config.yaml
hidden_act: "swiglu"
rope_theta: 10000.0
init_std_qkv: 0.0294
optimizer: "adam_hyperball"
Each number is 128 + 24 x the weight over its row's rms, rounded and kept within 0 to 255. Layers, rows and columns count from 0. The size above them is the row's rms in percent of the matrix's.

# layer 3 MLP down (transposed), 1344x512, rms 0.0422, rows 962-996, columns 256-319
size [101  95 108 102  92 103 101 106  93 109 100 102  97  95  95 106  99  97  94  99 112  92 102 106  96 179 106 101  93  97 103 100 101 100 108]
[[154 137 155 167 152 141 135 119 147 152  84 105 115 175  96 157 149 126  91 192  98 172 144 136 105 146 145 121 151 160  76  80  91  86 116 144 138 125 129 129 127  91 129 129 107  91 128 125  96  98 153  77 145 163 133 169 132 142 145 122 157 119 125 138]
 [139 102  96 135 123 122 140 129 110 159 122  96 131 113 140  69 153 156 148 122 158 168 104 151 109 120 142 140 178 125 141 119  76 135 151 134 102 106 116 141 133 144 141 130 176  89 111 111 108 135 131 111 135  99 136  17 141 145 137 133 154 145 102 106]
 [125 101 135 157 135 141 154 152 109 116 145 180  88 128 133 151 132 122  93 163 126 124 186 110 145 143 122 124 109 116 112 155 146 146 123  72 133 133 161  93  72 110 101 108 163 133 108 122 148  93 104 147 101 142 123   0  81  83  81 138  95 128 145 140]
 [160 121 112 129 138 122 111 116  73 122  95 128  83  88 125 124 116 128 131 140 117 132 111 169 138 140 152 139 103 138 128 121  80 106 144 117 126 119 125 153 119 148 180 156 128 139 118 132 117  93 101 165 116 154 130  61 127  98 162 164  83 146 134 166]
 [144 137 112 110 156 166 114 106 120 146 142 148 144 150  92 122 144 142 140 175 125 106 146 145 172 159 121  88 137 136 132 113 174 136 137 152 130 108  98 103 193 115 158 125 123 132 133 124 117 150  77 150 106 135 116 105 125 121 137 167 116  88 127 128]
 [141 168 121 164 158 160  80 103 137 112 112  96 136 152 122 107 123  96 143 118 145  90 142 102 144 134 135 107 128 151 133  82 200 116 148 123 103 135 114 127 124 143  98 129 178  90 152 156 142 120 123 125 155 138  99 117 134 129 190 106 110 133  90 146]
 [154 105 133 145 140 114 138 150 118 142 144 131 115 130 134 132  85 100 132 159 136 101 109 145 103 129 150 116 126 119 118 110 103 150 144 145 101 134 127  50 117 116 113 135  75 117 117 106 116 134 127 144 145 138 157 255  97  94  96 122 117 113  91 120]
 [122 123 111 109 157 102 143 131 143 146 155  69 139 102  84 121 112 138 141 110  93 147 108 137 131 100 147 121  93 108 134  92  94 128 155  96 104 188 149 132 141 132 116 158  63  91 134 158 135 144 122 159 115 144 168 254 162 131 119 131 109 136 111 150]
 [112 111  95 119 142 132 107 108 150 133 140 138 126 124 119 140 141 139 161 125 115  94 110 156 135 121 122 149 124 126  95 119 119 138 107 151 138  95 125 123 111 204 116 146 145 128 120 110 115 111 129 118 148 103 145 255 100 114  94 143  92 129 121 146]
 [122  93 104 136  63 138 148 156 122 124 159 131 139 116 165 112 111 151 169 151 140 168 126 154 110 102  89 126  89 154 127 130 143 105 135 105 115 170 137 116 110 106 148 125 171 152 108 147 126 159 137 132 109  98 122  40 161 115  82  93 155 158 130 132]
 [142  85 114 125 127  91  97  87 155 145 146 122 100 140 156 148  66  93 124 160 193 114 110 104 160  77 121 113 139 148 116  89 128 127 117 129 168 158 130 129  88 121  91 124 188  89 117 139 151 189 165 140 148 122 111 122  86 109 113 107 145 107 150 134]
 [112  93 126 126  82  99  94 134  64 113  61 141 151 130 153 157 137 105 154 167 113 143 137 133 151 121  88 106 154  80 127 111 110 162 133 133 115  91 161 129 115  90 179 137  80 143 159 123 111 126 140  84 161 104 131 201 178 128 165 111 102  88 122 107]
 [138 101 123 169 134 112 126  90 104 126 119 128 143 109 114 113 112 115 143  98  85 112 122 108 129 139 127 122 150 123 147 134 139 163 166 146 148 123 157  86 111 114 125 106 150  83 152 187 139  90 137 139 119 125 108   0 136 118 109 103 111  97 194 149]
 [133 151 161 127 152 140 113 148 123 217 130 118 155 123 115 158 132 129 120 120 111 102 142 125 110 121 170 156 168 151 136 138 133 142 166 123 111 118 122 130  83 165 189 129  76 120 114  86 119 129 137  88 138 130 145 203 146 102 117  81 136 131 130 166]
 [105 133 135 155  98 119  89 113 112 136 152 150 152 112 134 111 110 151  87 107 100 152 131  99 130 194 135 107 118 112 124 163  83 103 124 141 132 137 103 108 160 135 141 139  69 119 115 130 163 124 143 125 164 128 155 255 158 121 142 121 114 120 131 124]
 [101 140 134 172 105 121 161 122  98 114 128  94 105  82 119  96 136 110  77 132 102 115 142  66 138  89 113  98 120 136 146 118 149 125  81 119 161 112 146 140  87 172 108 136 101 119 149 111 135 158 115 170 152 136 125 171 120 141  89 145 114 129 119 149]
 [108 157 161 136 135 103  99 135 140 141 162 131 136 145 131  79 144 167 137 156  97 145  53 142  98 174 110 185 133  95 115 186 152 132 123 127  93 116  78 150 158 121 115 128  41 140 100 116 137 156 151 115 151 111 138 248 151  72 147 137 131  84 140 138]
 [108 129 125 165 113 166 155 105 110 125 117 168 151 120 102 146 148 109 154 118 116 124  93  94 118 136 142 127 142 114 136 142 109 110 148 116 120 187 123 166 125 160 144 136 199 129 125 164 156 113 135 139 121 153 155  84 123 124 123 160 114 146 113 121]
 [128 125  99 125 102 104 116 142 115 109 120 112 125 131 119 153 140 110 193 121 110 149 132 140 148 168 112 146  79 130 147 156  99 143 165 138 153 124 137 118 127 126 161  90 100 132 122 118 113 127 125 196  86 127 132 161 136 147 141 140 123 145  84 130]
 [117 121 130 113 123 186 131 138 126 171 151 102  99 170 147 135 148 123 144 119 123 119 114 110 130 117 125 177  88 101 133 158  99 124  95 141 139 133 109 167 148 107 140 126  99 166 117  98 171 126 145 148 119 146 151 232 124 105 137 100 156  93 146 104]
 [121  90 136 128 106 104  86 123 108 130  94 148 170 138 154 120 157 118 123 125 148 123 124 123  81 138 103 153 141 108 140 113  92 112 112 129 141 115  92 124 148 117 126 142 110 156 115 139 102 141 155 124 114 135 133 135 128 137 154 130  92 126  97 116]
 [113 117 137 132  96 130 149 121 195 128 172 124 169 124 148  84 155 143 112  61 108 150 119 117 122 135 151  97 121 148 165 110 194 141 112 100 142 143 113 137 133 160 151 130 155 129 141 163 137 134 115 165 137 116 130  26 130 110 113 126 120  92 120 154]
 [171  90 125 123 142 126  88 138 106 126 119 135  93 150 123 185 164 102 110  89 132 115 138 140 133  97 114 104 107 105 149  96 181  78 135 107 125 121 139 132 123 152 134 101 147 133 124 137 191 130  97 118 132  96 170 122  89 121 120 131 102  83 127  86]
 [131 133 170 137  75  84 136 108 128 162 124 140 121 155 150 147  80 148 108 130 157 118 121 106 137 138 144 145 137 122  68 130 108 122 112 144 121 119 133 137 106 159 136 152  84 153 136  88 133 106 121 135  91 144 154 202 142 103  94 172 111  99 148 115]
 [132 140 120 158 162 123 155 145 149 101 122 127 119 156 119 126 127 124  97 138 105 112 140 184  79 114 108 115 129 137 159 153 121 149 108  89 121  78  95 157 117 118 112 116 140 115 125 134 117 115 106 116 120 100 107  66 132 154 159 137 105 102 132  95]
 [151 123 131 128 115 176 108 131 149 125 129 146 105  99 138 128 195 116  87 129 136 140 100 161 116 140 139 131 120 111 141  96  93  91  90 103 145 116  88 143  87 148 129 140 123 110 131 121 142 114 150 106 125 134 131 156  64 137 110 116 110 152 166 147]
 [148 141  99 116 110 150 106 111 104 156 136 138 143 138 126 126 140  98  95 134 106 159 121 124 112 146 144 160 110 125 136 122 131 168 170 130 106 154 118 160 135 129 144 107 174 140  89 126 119 113 137 131 101 125 172 107 116 104 140 160 124  57 154 148]
 [ 89 143 127 121 140  86 131 140 120 119 181 124 120 135  91 128 114 120 133 138 156 152 128  91 143  75 165  97 176 170 133 142  86 138 113 106  97 140 162 135 150 102 127 158 102 159 150 129 130 107 125 142 102 149 134 197  86 148 100 158 155 139  96 127]
 [ 92  85 128 153 171 136  97 141 127 149 111 135 166 119 144 127  84 131 151 153 151 132  91 135 121 129 106 140 140  78 142 139 160 150 121 134 140 109 136 107 117 104 120 100 142 124  91 131  93 153 132 128 143 134 115  78  82 108 134 106  92 160 122 167]
 [143 130 128 144 154  85 132  75 136 130 136 169 107  91 135 143 136 130  88 129 135 113 145  84 101  93 147 118 127 109 119 100 136 147 133 128 119 142 177 155 135  92 121 129 110 115 123 154 123  59 143 108 154 161 105 163 124 131  89 117 142 175  71 167]
 [116 110 118 165  94 140 100 174 125 118 173 117 108 178 130  85 124 144 126 125 169 113 130 130 144 133 103 120 196 105 136 125 149 131 140 113 138  86 149 107 119 140 120 118 214 145  97 127 111 131 114 105 150 114  85  62 140 115 122  96 122 146  94  96]
 [150 135 117 103 123 137  81 123 140 174 114 134  99 111 151 118 165 144 148  87 116 120 121 124 134 128 111 188 116  64 141 156 156 134 143 142  98 104 153 143  98 141 112 114  87 149 122 171 154 140 118  92 134 113 158 157 111 127 181 119 156 149 122 121]
 [143 133 160 190  98 141 147 169 130 123 139 123 137  87 129 107 141 149 178 134 160 111 147 151 116  90 156 137 167 129 128 102 155 131 171 102 100 151 121 151 122 130 132 105 163 128 118 121 142 106 137 119 142 117 166 153 147 152 124 115 170 127 137 106]
 [137 102 136  88 117 112  91 113 108 121 125 134 143 175  86  85 130 132 121  99 159  97 121 171 156 128 106 160 112  95  93 133 126 109 105 113 123 136 139 121  96  81  96 133 134 129 110 140 120 163 143 121  97 106 129  19 130 142  99 107 101 131  93 162]
 [124 133 143 138 129 166 122 117  96 152 140  85  95 121 118 155 143 172 153 125 133 112  88 143 106 144 141  74 132 126 109 127 167 136 146 103 123  97 121 148 138 138  93 129 221 123 120 162  91 101  93 124 133 102 144  57 120 113 128 126 125 103  94 106]]
# layer 3 MLP gate, 1344x512, rms 0.0411, rows 963-997, columns 256-319
size [ 97 100  98  90 106 104 106  91 101  97  92  99 100 100 108 103 102  93 106 105  97 104 115 100  62 111  96  95 100 114 100 103 102 104  96]
[[152 118 146 151  93 151 149 149 136 119 119 115 182 121 133  93 103 145 124 159 150 166 146 156 111 124 145 116 189 108  96 154 135 153 118 150 174  67 141  96 124 129 166 139 138 138  62 196 110 139 158 107 145 115 107 136 112  98 144 127 140 148  85 129]
 [118 151 131 176 107 155  97 112 140 116 173 193 157  95 120 167 141 124 136 165 108 173 173 110 110 138 169 124 110 127 116 193 176 176 143  94 175  90 148  99 139 119 105 140  99 135 113 140 141 110 145 127 145 119 114 150 131  94 100 128  84 124 134 133]
 [107 136 145 122 152 164 145 154 122 152 119 103 138 122 126 135 118 132 146  92 136 144 120 152 123 137 133 142 121 175 112  95 109 148 127 124 156 146 126 144 158 124 133 129 114 156 117 144 105 138 103 144 135 131 105 151 115 138  97 113 144 121 114 133]
 [155 109  95 131 156 160 152  93 110 125 134 131 134 141  87 101 133 137 163 121 124 123 145 111 130 133 120  76  98 155 155 116 134 137 156 106 121 166  92 134 149 135 139 150 131 146  94 147 131 134 117 169 129 150 111 143 138 117 123 133 112 140 129 138]
 [133 112 136 123 173 154 112 148 110 134 145  95 110 102 118 162 114 117 145 107 163 130 124 141 146  94 140 137 117 122 125 159 166 133  95 157 108 136 140 140  96 115 122 150  94 104 133 149 134 137 123  91 100 101 115 153  81 166 109 109 133 165 126  91]
 [149  71 157 169 136 143 129  78 149 133 149 135  95 113 132 119  93 122 106 124 171 111 108 104 127 100 130 127 104 142 149 102 151 122 138 132 140 172 155 104  94 103  67 191  96 111 126 114 106 153 116 112 128 149 126 159 176  90 120  89 150 136 144  71]
 [154 124 107 134  61 198 136 137 159  98 115 149  88 139 163 116 134 126 136 169  93 159 111  99  81 162 123 140 148 138 128 115 148 157 120 156 116 120 118 151 133 128 110  94 121 163 125 128 160 166 138 123 121  69 143 151 114 124 145 156 151 121  93 128]
 [122 155 147 157 141 100 155 143  98 133 121 123  92 126 113 132 109 111  98 100 135 142 110  78 100 111 139 110 134 139 153 129 156 137 142 117  98 177 141 154 147  87 121 151 125 110 113 145 139 148 131 144 139 120  86 136 149 149 133 133 154 128 164 146]
 [165 133 169  67 130 136  97 116 168 140 112  96 161 118 120 124 139 132 106 161 116 134 126 117 134 148 137  86 109  96 138 141  99 154 115  95 118 115 102 108 176 164 147 127  90 110 138 142 121 163 126 133 136 124  96 140 133  78 135 147 144  70 118 150]
 [ 97 122 149 113 101 132  82 101 132 149 111 164 137 105  75 110 141 135 159 138 103 117 122 171 101 105 160 140 136 119 167  86 133 117 164 136 148 139  91 153 137 167  92 171 133 139 146  65 157  96 107 123 129 134 125 145 132 125 115  95 152  94 107 145]
 [150 155 133 154 157 174 147 141 181 160 179 115 105 121 117  91 111 115 101 115 135 125 123 127 109 135 169 130  88 157 111 144 134 122 125 132 138 156 103 128 147 193  97 136 147 113 104 133 164 143 131 153 102 158 132 133  89 114  86 147 142 165 119 157]
 [150 152 149 173 122 133 128  93 122 103 110 121 130  99 103  99 106 109 126 154 118 140 152  88 118 156 173 152 187 132 100 157 156 135 134 117 157 183  99  86 122 163 138 104 138  98 110 127 162 161 133  88 135 131 113 135 141 133 149 129 117 123 148 152]
 [123 112 125 107 165 112 121 161 125 154 131 132 112 128 118 111 155 128 108 157  81 121 148 147  68 149 110  98 138 147 152 114 136 127 143 124 139 171  81 122 167 102 136  98 110 105 149 118 141  76 138 135 142 126 185 135 142 134 129 149 100 110 115 155]
 [109 105 171  84 168 149 116 102 170 152 110 120 139 122  97  88 145 115  85 122  81 128 150 160  93 100 132 124 143 129 106 137 131 153  62 142 158 113 109  93 154 144 108 177 122 108  89 135 120 121 123 168 152 114  92 137 120 111 113  95 157  91  94 147]
 [ 89 168 118 125 104 130 134 114 122 150 126 129 164 105  86 128 127 113 130 120 141 121  97 108  94 140 100  86  98 118 117 162 181 140 149 149 101 127 114 153 153  84  91 130 108 194 169 104 147 160 141 133 152 128 114 140 138 120 115  85 165 108 106 135]
 [138 168 138 127 129 128 147 117 140 141 145 165 157 156 123  91 135 143 110 147 116 131 140 158  90 159 147 157 181 126 103 175 147 146 137 140 184 106 114 114 124 119 137 133 132 126 112 127 118  73 158 155 132 109 151 143 168  61 153 107 130  94 187 168]
 [108 151  90 113 121 123 106 131 164 118 142 105 140 103  92 116 117 107 114 104 171  97 103 180 116 110 183 152 111 116 170  78 142  92 109 136 109 159 112 119 136 144 123 137 109 135 177 148 118 107 118 169 154 133 114 150 123 127 172  75 161 163  90 134]
 [136 115 161 158 145 120  91 116 107 201 120 129 148 102 117 116 170 151 122 149 131 115 154 113 135  93 153 133 153 118 178 155 174 125 132 107 132 120 108  71 106 129  78 116  72 120 117 128 130  77 143 135 134 135 143 164 147 121 100 127 150 127 116 119]
 [112 125 116  99 105 153 165 121 150 162 110 103 103 148 109 118 194 164 162 128 139 123 156  97 105 150 167 164 129 124 124 158 111  83 118 112 104 122  75 106 109 103 127 119 117 137 116 125 143 138 110  98 170 113 109 154 126  98 156 151 128 148  67 143]
 [110 124 150  87 126 133 117 108 126 114 139 161 160 127 142 107 181 122  91 134 116 142 120 111 109 135 137 117 131 106 165 145 134 162 136 126 146 106 145 129 167 128  95 176 107 128 150 122 122 157 142 120 150  92 147 150 162 133 183 123 148  86 128 113]
 [115 133 149 140 160  84 145 150  98 132 141 143 137 121 124 161 127 134 109 132 173 137  94 136 144 127 154 102 122 138 131 149 101 109 152 153 105 108 163 136 109 125 144 151  90  95 129 119 171 111 114  84 142  68  95 156 111 121  89 123 138 171  81 143]
 [113 122 165 132 142 131  88 119 130 132 144  92 158 109  81 134 143 153 137 134 130 125 116 144 103 144 139 148 149 132 156 134 100 102 134 146 155 129 151 173 130 122 101 156  94 129 122  83 143  87 113 134 109 162 145 139 149 123 129 136 116 142 170 115]
 [119 119  99  99 148 144 143 126 129 114 184 128 108 110 191 115 172 133 132 165  93 155 126 150 101 133 129 142 142 130  99 121 108 158 113 117 152 143 165 136 152 168 129 134 135 112 156 135 126 125 160 119 153 176 162 138 141 138 140 129 105 114 178 157]
 [ 75 126  92 126 140 168 125 103 152 136 122 132 157 143 124 171 177 146 141 141 135 116 161 132 152 110 177 115 173  95 159 140 137 127  96 140 131 130 132  97 108 124 123 116 109 104 111 146 152 112 128 143 153 132 139 144 146 130 115 120 115 101 159 123]
 [126 142 161 126 106 128 134 120 127 112 131 138 124 134 135  93 127 104 141 135 135 124 144 140 157 143  97 110 164 125 133  87 102 165 112 128  84 121 126 142 140 138 132 155  65 134  99 154 133 103  90 108 126 159 101 144 105 121 110 136 101 133 163 140]
 [171 135 121 135 121 135  47 131 161 130 121 127 130  97 103 163 114 143 136 160 119 143 146 112 106 101 141 129 144  86 153 116 129 137 157 136 146 176 135 152 117 116 127 110  92 131 120  68 137 126 117 122 136 112 166 171 124 134 137 137 136  83 185 112]
 [132 182 141 131 133 132 114 138  97 128 123 158 123 158  94  98 128 141 139 147 116  94 135 108  74  95 146  94 147 155  88 157 106 111 117 132 135 118 172 158 183 117 133 135 123 134 136 125 166 146 129 136 133 134 123 143 138 133 125 124 128 130 128 139]
 [138 151 137 126 101 125 147 132 110 122 117 138 123 145 115 119 111 135 126  94 135 110 184 105 132 139 127 132 115 173  89 126  84  95 114 143  89 173 114 142 150 127 151 150 123 128 102 123 115 127 134 136 114 124 179 165 123 157 145 144 164 123 125 145]
 [115  97 140 125 168 139  97 112 130 129 130 141 124 160 122 100 131 156 115 125  88 120 144 120 143 144 103 110 121 176 129 185 173 127 147 144 137 143 147 127 163 123 130 153 111 131 126 107 138 118 129 159 139 108  98 157 128 123  66 116 133 104 144 160]
 [135 110 120 108 101 131  98  90 183 117 130 147 168  96 143 142 155 154 132 161  87 122 144 177 123 138 113 134 180 132 141 145 142 140 135 118 141  97  89 107 110 142  95 128 102 126  94  87 126  99 153 170 131 108 134 148 147 131 114  77 111 135 130 145]
 [ 99 148 109 120 142 113 113 155 145 128  89 108 141 153 145  95 123 147 109 141 144 132 153 167 104 129 136 158 149 138 123 163 124 115 107 163  89  89 126 133 120 155 145 148 105 123 119 165 151 137 162 146 176 127 160 159 145 125 143 117 143 140 149 162]
 [127 131 139  73 123  97  98 113 146 143 142 112 126 144 143 129 114 102 112 102  73 138  72 127  90 122 124 129  97 151 155 118 133 110  55 144 153  76 133 117 109 159  92 102 134 131 124 132 139 137 136 122 110 158 146 132 153 130 158 127 102 136 156 165]
 [104 147 139 164 157 115 131 129 109 142 129 156  99 157 137 126 123 145 163 100 136 172 132 117 135 136 152 122  97 104 159 133 134 129 135 102 143 169 120  72 127 109 123 156  97 117  87 108 142 139 108 156 144 130 149 158 106 133 117 140 142 144 130 128]
 [127 150 176 106 133 129 129 132 146 146 105 144 101 162 105 104 142 143  85 167 144 126 144 100 100 130 165 155 149  83 130 125 119 126  84  74 104 160 113 117 149 143 109 132  93  88 127 136 169  79  98 145 137 118 108 132 101 127 114 125 116 101 131 140]
 [168 160 144 131 124 132 133 131 168 102 172 147 172 148 137 134 165 114 129 121 137 136 119 126 119 135 163  59  96 129 153 166 183 106  88  97 151  90 121 108 140 125 140 174 116  95 131 128 140 135 125  87  99 118 136 139 134 123 129 103 117 162 150 114]]
# layer 3 MLP up, 1344x512, rms 0.0432, rows 963-997, columns 256-319
size [ 92 106 104  85 105  97 105  89 106 100 105  94 100  88 110  97  98  86 110 111  92 102 107  98 131 108 100  90 100 105  99 100 108 108  92]
[[174 155 103 169 131 122 159 112 171 104 169 175 124 110 118 171 107 130 152 125 121 141 145 125 143 159 147 106  99 108 128 149 149 131 141 124 210 126 157  99 109 157 100 129 131 154 141 117 157 103  83 140 146 125 123 143  97 131  87 129  81 146 164 164]
 [121 105 151 106  97 142 136 142 128 142 100 123 113 162 114 113 112 111  99 126 124 125 118 146 116 145 144 145 123 136 126 103 132 126 123  90 142 134 184 128 145 159 116 101 115 131 169  92 134 119 111 114 132  86 133 142 125 131  95  62 110 170 149 116]
 [ 92 167 154 108 126 133 137 140 101 122 127 135 108  84 100 104 146 134 125 141 161  86  61 139 131 153 115 112 146 105 100 121 146 115 130 127 122 114 151 164 120 132 149 139 125 112 150 162 104  99  93 111  91 107  92 114 152 115 140  89 113 126 115 141]
 [175 125 140 151 135 158 112 113 115 112 127 119 119 116 104 121  96 131 141 187 107 132 108 133 153 136 112 116 130 128 149 137 127 117 117 142 157 104 120  69 135 122  88 145  80  69 163 131 160 142 146 122 114 137 136 153 137 127 128 139 130 118 138 171]
 [107 153 130 158 155 118 156  80 129 146  83 138 107 122 110 128  70 134 125 136 121  91 110 135 108 128 119 119 158 131 140 130 168 123  96 131 106 128 120 167 135 100 199 128 131 171 178 156 134 119 166 119 126  78 166 125 142 138  86 129  84 153 127 141]
 [159 124 105 103 124 146 113 125 143 149 125 124 145 158 136  65 140 133 114 122 112 145 165 130 141  93 144  79 137 141 129 167 181 111 133  73 133  93 117 142 149 117 117 136 154 174 128 156 169 127 130 131 127 144 123 101 115 110 138 190 100 105 126 113]
 [131 142 144 121 143 124 102 132 140  88 162 108  98 107 145 157  98 127  91 193 112  99 122  98 114 176 104 161 138 140 123 122 125 128 167 104 127 113 144 121  99 187 108 133 116 115 171 138 129 161 146 130 105 115 128 119 124 153 118 127 128  74 133 126]
 [132 131 105 121 174 120 150 169 130 122 128  93 154 107 142 133 150 120 129  96 115 139 141 118 153 157  86 149  85 139 107 124 130 121 111 158 131 121 126 147 107 146 137 121 152 116 113 136 133 186 127 147 102 140 133  84 158 132 142 150 138 118 143 127]
 [119  84 115 145 122 126 105 160 177  86  97 101 139 121 177 143 134 121 178 120 167 127 141 123 121 125 112 143 125  92 126 158 151 165 160 105 109 125 148 103 124 110 150 111 138 127 133 120 157 130 133 152 164 109 158 133 102 137  98 122 154 152 116 125]
 [174  95 131 138 116 139 143 111 169 100 145 111 129 156 147 169  85 134 148 139 188 125 131  77 143 133 133 125 125 126 113 132 146 135 112 121 100 133 145 103  99 116 124 114 139 108 130 156 118 191 172 137 151 107 106 128 100 133 128 116 134 172 173 132]
 [ 88 116 137 138 122 110 150 148  90 118 119 109 126 144 148 133 135  88 169 135 123 110 154 157 177 121 148 137 128 122 129 106 132  98 142 104 132 118 137 144 118 142 162 137 208 121 133 143 111 112 128  99 116 105 123  83 133 113 147 148  72  98 116 102]
 [128 128 117 148  96 127 133 137 151 104 143 151 101 130 133 146 157 152 136 152 154 159 138 161 152 126 176 161  88 135 102 170 152 173 100 103 116 152 125 148 142 125 119 151 110 126 125 119 122 183 112  98 150 132  81 133  90 166 138 123 136 163  37 144]
 [148 142 150 118  81 155 123  95 148 122 134 118 133 119 124 168 122 120 118 125 115 157  94 161 169 108 153 130 117 164 137 112 142 147 155 122 127 120 141 113 121  93 141 188 148 127 108 108 119 130 131  96  86 131 109 128 112 135 118 107 129 153 175 108]
 [135 117  96 142  83 105 132 122 103 146 129 133 123 143 133 150 118 146 149  83 129 121 117  90 135 137 122 104  79 131 133 134 133  83 131  88  94 190 115 134 165 115 149 100 148 166 124 122 189 125 156 127 112  88 124 111 164 106 172 128  85 168 137 107]
 [146 115 116 141 112  82 106 147 111 134 134 109 115 135 131 170 116 155 147 113 169 172 157  79 152 144  98 152 134 110 112 121 103 113 113 135 153 135 128 150 111 154 111  73 110  90 112 135 132 172 113 127 142 127  98 115  72 158 131 111  86 104 139 137]
 [116 144 144 165 162 107 138 125  72  76 146 129 144 101  88 137  98 125 129 122 117 134 129 113 127 129  71  86 124  86 134 132 153 126 111 135 100 108 141 119 104 121 110  94 138 108 146 117 135 119 156 148  83 127 182 122 169 176  99 156 125 139 145 129]
 [132 122 118 123 149 142 102 137 116 146 138 171 146 102 117 123 149  68 128 140 147 124 157 116 144 119 145 140 135 155 117 128 154 133 115 116 148 102 115 110 134 144 121 107 142 119 163 154 108  65 117 120 160 131 119 121 104  99  97 125  98 131 100 103]
 [136 127 138 124 117  91 115 118 129 165 117 120  92 127 162 135 147 140 152 118 146 119 115 120 152 166 105 137  95 105 125 157 148 139 149  98 130 142 126 103 120 131 125 103 140 113 139 111 118 101 128 197 110 112 135 121 141 149  97 152 113 116 106  83]
 [139  88 138 149 146 123 111 114 122 127 108 134 109 128 140 172 125 121 121 103 130 139 144 141 154 114 140 109 106 142 137 139 134 182 133 133 166 176 134 150 142 148 116 168 134 147 136 132  82  94 145 191 125  89 149 113  92 148 120 102 169 115 164 128]
 [121 128  85 169 106 144  81 141  97 125  90 114 152 128 149 108 133  90 134 105 168  96 148 130 122 145 117 155 149  89 124  82  75  81  94 126  98  91 111 127 140 135 142  90 116 119 157 140 108 126 136  90  93 180 140 116 117 138 130 119 116 159  86 131]
 [158 118  92 122 169 143 170 128  72 114 124 142 118 114  90 120 120 116 138 155 126 132 134 125 108  77 117 161 129 105 129 139 120 144 117 140 112 120 167 113  92 122 129 113  89 153 174 128 128 112 137 101  99 130  87 122 124 181 130 189  73 157 106  86]
 [146  99 133 172 112 148 118 171 100 127 126  91 154 126 146 126 146 155 114  71 135 143 103 120 140 128 170  84  72  97 131 133 139 123 109  97 123 146 139 171 136 117 132 140 151 140 142 127 124 143 101 131 103 145 104 129  99 150 100 160 135 145 144  79]
 [148 115 153 154 135 170 118 112 134 121 107 145 144 145 106 129 117 115 121 148 122 132 160 154 133 150 120  98 110 121 144 112 141 118 173 131 140  70 132 122  88 143 136 149 132 113  85 118 145 106 157  85 170 125 145 127 112 112 124  98  93 117 123 140]
 [143 141  99 148 143 159 146 125 123 138 152 113 162 135 126 173 142 113 112 151 104 127 156 177 116 118 135 114 140 152 129 115 152 132 133  92 147 101 152 130  73 123 141 137 115  79 131 126 148 111  86 105 121 144  97 129 165 125 106 119  62  61 151  79]
 [144 117 133 131 114 173 104 129 159 129 124 133 103  96 146 134 202 112  94 130 136 149  93 168 108 130 125 113 125 113 153  99  92 100  90 106 139  93  74 144  87 135 144 129 129 132 119 114 148 122 151 126 125 149 119 127  58 131 104 117 116 151 162 154]
 [150 173 170  91 113 122 162  98 119 118 112 169 126 152 161 122 135 109 102 140 141 108 100 136  95 165 112 102 167 113 121 139 143 153 129 103 125 140 112 147 128 136 124  87 113 105 106 161 110 140 164 178 160 138 110 113 148  84 130 130 115  99  83 151]
 [120 142 106 134 113 129 142 113 145 109 160 113 148 100 134 125 130  96 141 125 145 174 115 100 152 109 152 119 152 157 177 141 138 138 139  83 119 130 128 101 119 113 118 115 101 148 111 132 140 159 151 140  94 130 162 135  98 114 126 106 153 120 152  93]
 [103  65 161 156 102 100 115 115 121 115 122 108 194 161 123 130  74 110 139 127 117  89 131 141 150 127  86 143  76 184 137 100  56  95 122 140 108 155 121 119 106 110 185  94 151 128 113 148 120 114 170 107 106 145 146 125  98 132 155 140 155 135 102 145]
 [147 122  86 169 148 126 168  93 123 114 113 125 142  82 127  59 118 141 101 147 122  97 137  79  80  84 138 102 118  77 137  75 129 119 141 145 131  94 141 133  85  92  99 123 103 113 110 151 120  94 134 162 139 129 137 142 148 196 160 148 138 147 128 129]
 [185 121 131 121 126 192 115  98 120 171  77 128 156 107 101 107 114 111 117 114  78  99 155 131 137 127 141 138 129 113 109 150 114 104 102 143 126 115 117 144 116  91  79 170 117  88  99 100 171 109 111 115 101 106 125 116 150 103 115 129 156 104 115 144]
 [147 114 127 111 110 147 109 175 135 114  77  88 111 135 135 133 111 159 148  91 143 106 128 105 147 134 153 136 129  98 136 196 129 135 128 122 116 150 123 129  80 142 132 124 125 136 103 127 129 124 152 113 139 101 133 133 109  98 150 128 135 137 121 108]
 [125 138 117 164 135 152 103 136 126 140 140 124 107 125 107 115 124 118 130 114 162 111 133 130 131 115 153 135 138 124 133 141 147 100 119 160 114 118 116 136 115  96 132 111 124 128 144  81 149 102 139 122 127 108 104 140 106 127 153 147 131 146 135 142]
 [ 91 130 108 101 165 147 154 143 100 129 137 159 148 130 121 126 124 118 117 139 127 126 156 119 140 111 137 132  87  99 105 104 103 125 124  88 170 175 140  95 134 148  66 137 137 128 129 129 104 146 121 105 113 129 170 145 131 123 128 148 125  97  95 136]
 [158 103 155 145 118 142 130 147 132 171 172 148 119 115  97 100 143 151 123 174  85 110 147 146 112 152 138  99 164 124 149 162 145 120 128 137 127 144 154 116 110 145  95 134 114 117 111 184 121  90  84 148 157 134 143 139 111 106  83 129 127 127 137 128]
 [134 112 101 143  83 114 150 173 161 124 100 143 100  96  90 105 110 135 121 157  96 140 144 155 124 132 133 100 128 129 116  87 109 132 119 132 108 114 136 117 133 131 165 155 132  81 164 105 107 121  97 147 145 130 187 131 127 151 137 147 102 109  80 119]]